config = dict(
    head_dim=32,
    activation='gelu',
    norm='rmsnorm',
    norm_place='pre',
    norm_eps=1e-06,
    positions='rope',
    rope_fraction=0.5,
    qk_norm=False,
    init_std_o=0.00829,
    optimizer='muon_variant',
    beta1=0.95,
    warmup_steps=200,
    schedule='wsd',
    decay_shape='linear',
)
Each number is 500 + 40 x the weight over its row's rms, rounded and kept within 0 to 999. Layers, rows and columns count from 0. Numbers have three digits each. The size before them is the row's rms in percent of the matrix's.

# layer 11 MLP down, 128x512, rms 0.099, rows 109-127, columns 384-447
089:478516550494458541515477489547543492461525497541482476466455516490404514457529397444457541484507529481493495484511510507423474582558543492543501461497547494512457483567494518547421476531520518
097:542467495435521507441519458491448457522456482532444452431517483535471442476501548486492479414518454564515523511487534478480480571539542417517582490543497454497507483496470482534444542435519502
097:589451522507484450532501524481468509470528565559494485463517428444520567556518418506593505554499551493499490525509519467427448471499568510413426548474541565478508452504489523555516472423505433
104:445495468474550490443550524490490478542517498486499510497484489485500541543490540457491508540530520504550430492494538503496490574462483468495473563483555459449383525436509539538489535556479596
102:542486609521489399538420476487408552482512556504537497532605575467540525436495518427464532521458549492485562462517499519490449527542533449507512517492466509501536518545510461458516498546460474
090:419506518514588512506464504459517480558493465422482511485509526543516562442514536519588452466569397534463527553397548596474575582539470516488505533517520548479560501431495441538503441497549515
098:457509566567526538474569487511520501437446484544485474498558523482532554533502429507504474459459565492523521552507528510504524467479487550463466490509446482411556555528494462456529578501461469
159:516465505542455483485470613505474520411512560479566399438525539497484508474499542461458502541499486501529509483520570507426526524443487528541489462435452518472506506474548432494521492553541511
099:421475450506489515450516540519435434440564540471477489470461485533524471576511566507523489573481471526425498502485512487480524472404493549491497451522491524522556486460491441447570534502471450
104:510451452491465445532509486539453525585563533546525463415486479493500521403535514524441483484483518554543415524560477454518497462420542495495538514599527532500451473501510504446486485476495521
107:471518436531506505462463489540485550513560626471443501514547552509475453439487512515482457414458538455531488562535523474461451540465460575436600523513500503455558466530555482533516497474452566
097:468527478567412526497502454419550523536441443520573532507449495446453505526523538471447503501493472499535482494489425488544482466527506471537541468526455535530471487525522462515510501563576531
091:530540552487419526482509529475540456514536518479523527487475485473449521553510434530535497481471587539543452511485481466544551475483531443478476537478511414472489469401571418482495498500549488
096:475490561462529493503488501480479462441428476493429563465481539514535526485490516540489502527409411518492508531487551450508481475489486501496463453465568480507391415541504588468492553437511548
093:430539499512488524470523454515521472469533539460530448492521477496471469496599439593512509513515518538427453560455512480470515549434517550527441472545500499499453408495455474535437537474479474
097:459505509542508552485470544516469557527497556503543476480514455522525491476440462442480447454496454481465495501499583463462537522539468508480498479456497463483488530443520458516470460487489488
104:542459464544605517540469493408414497468447485541475521468596478493470476520489523453562467540489518511421521555493517507486550499499463482502491537470504515461485567581466455507501552555507444
098:535501500510489504447523507464467540477545516550470440546510481550505586493534491517535505518457531515485514471533476536491457489431539521440544528494513558495424459507568537490492599579424461
097:485522546538509531485554452455527567512467459533469525536509525515529538493503471397435479445500463515537477533523438517515487515499456430496484532499484480493518429532513644539519441444534492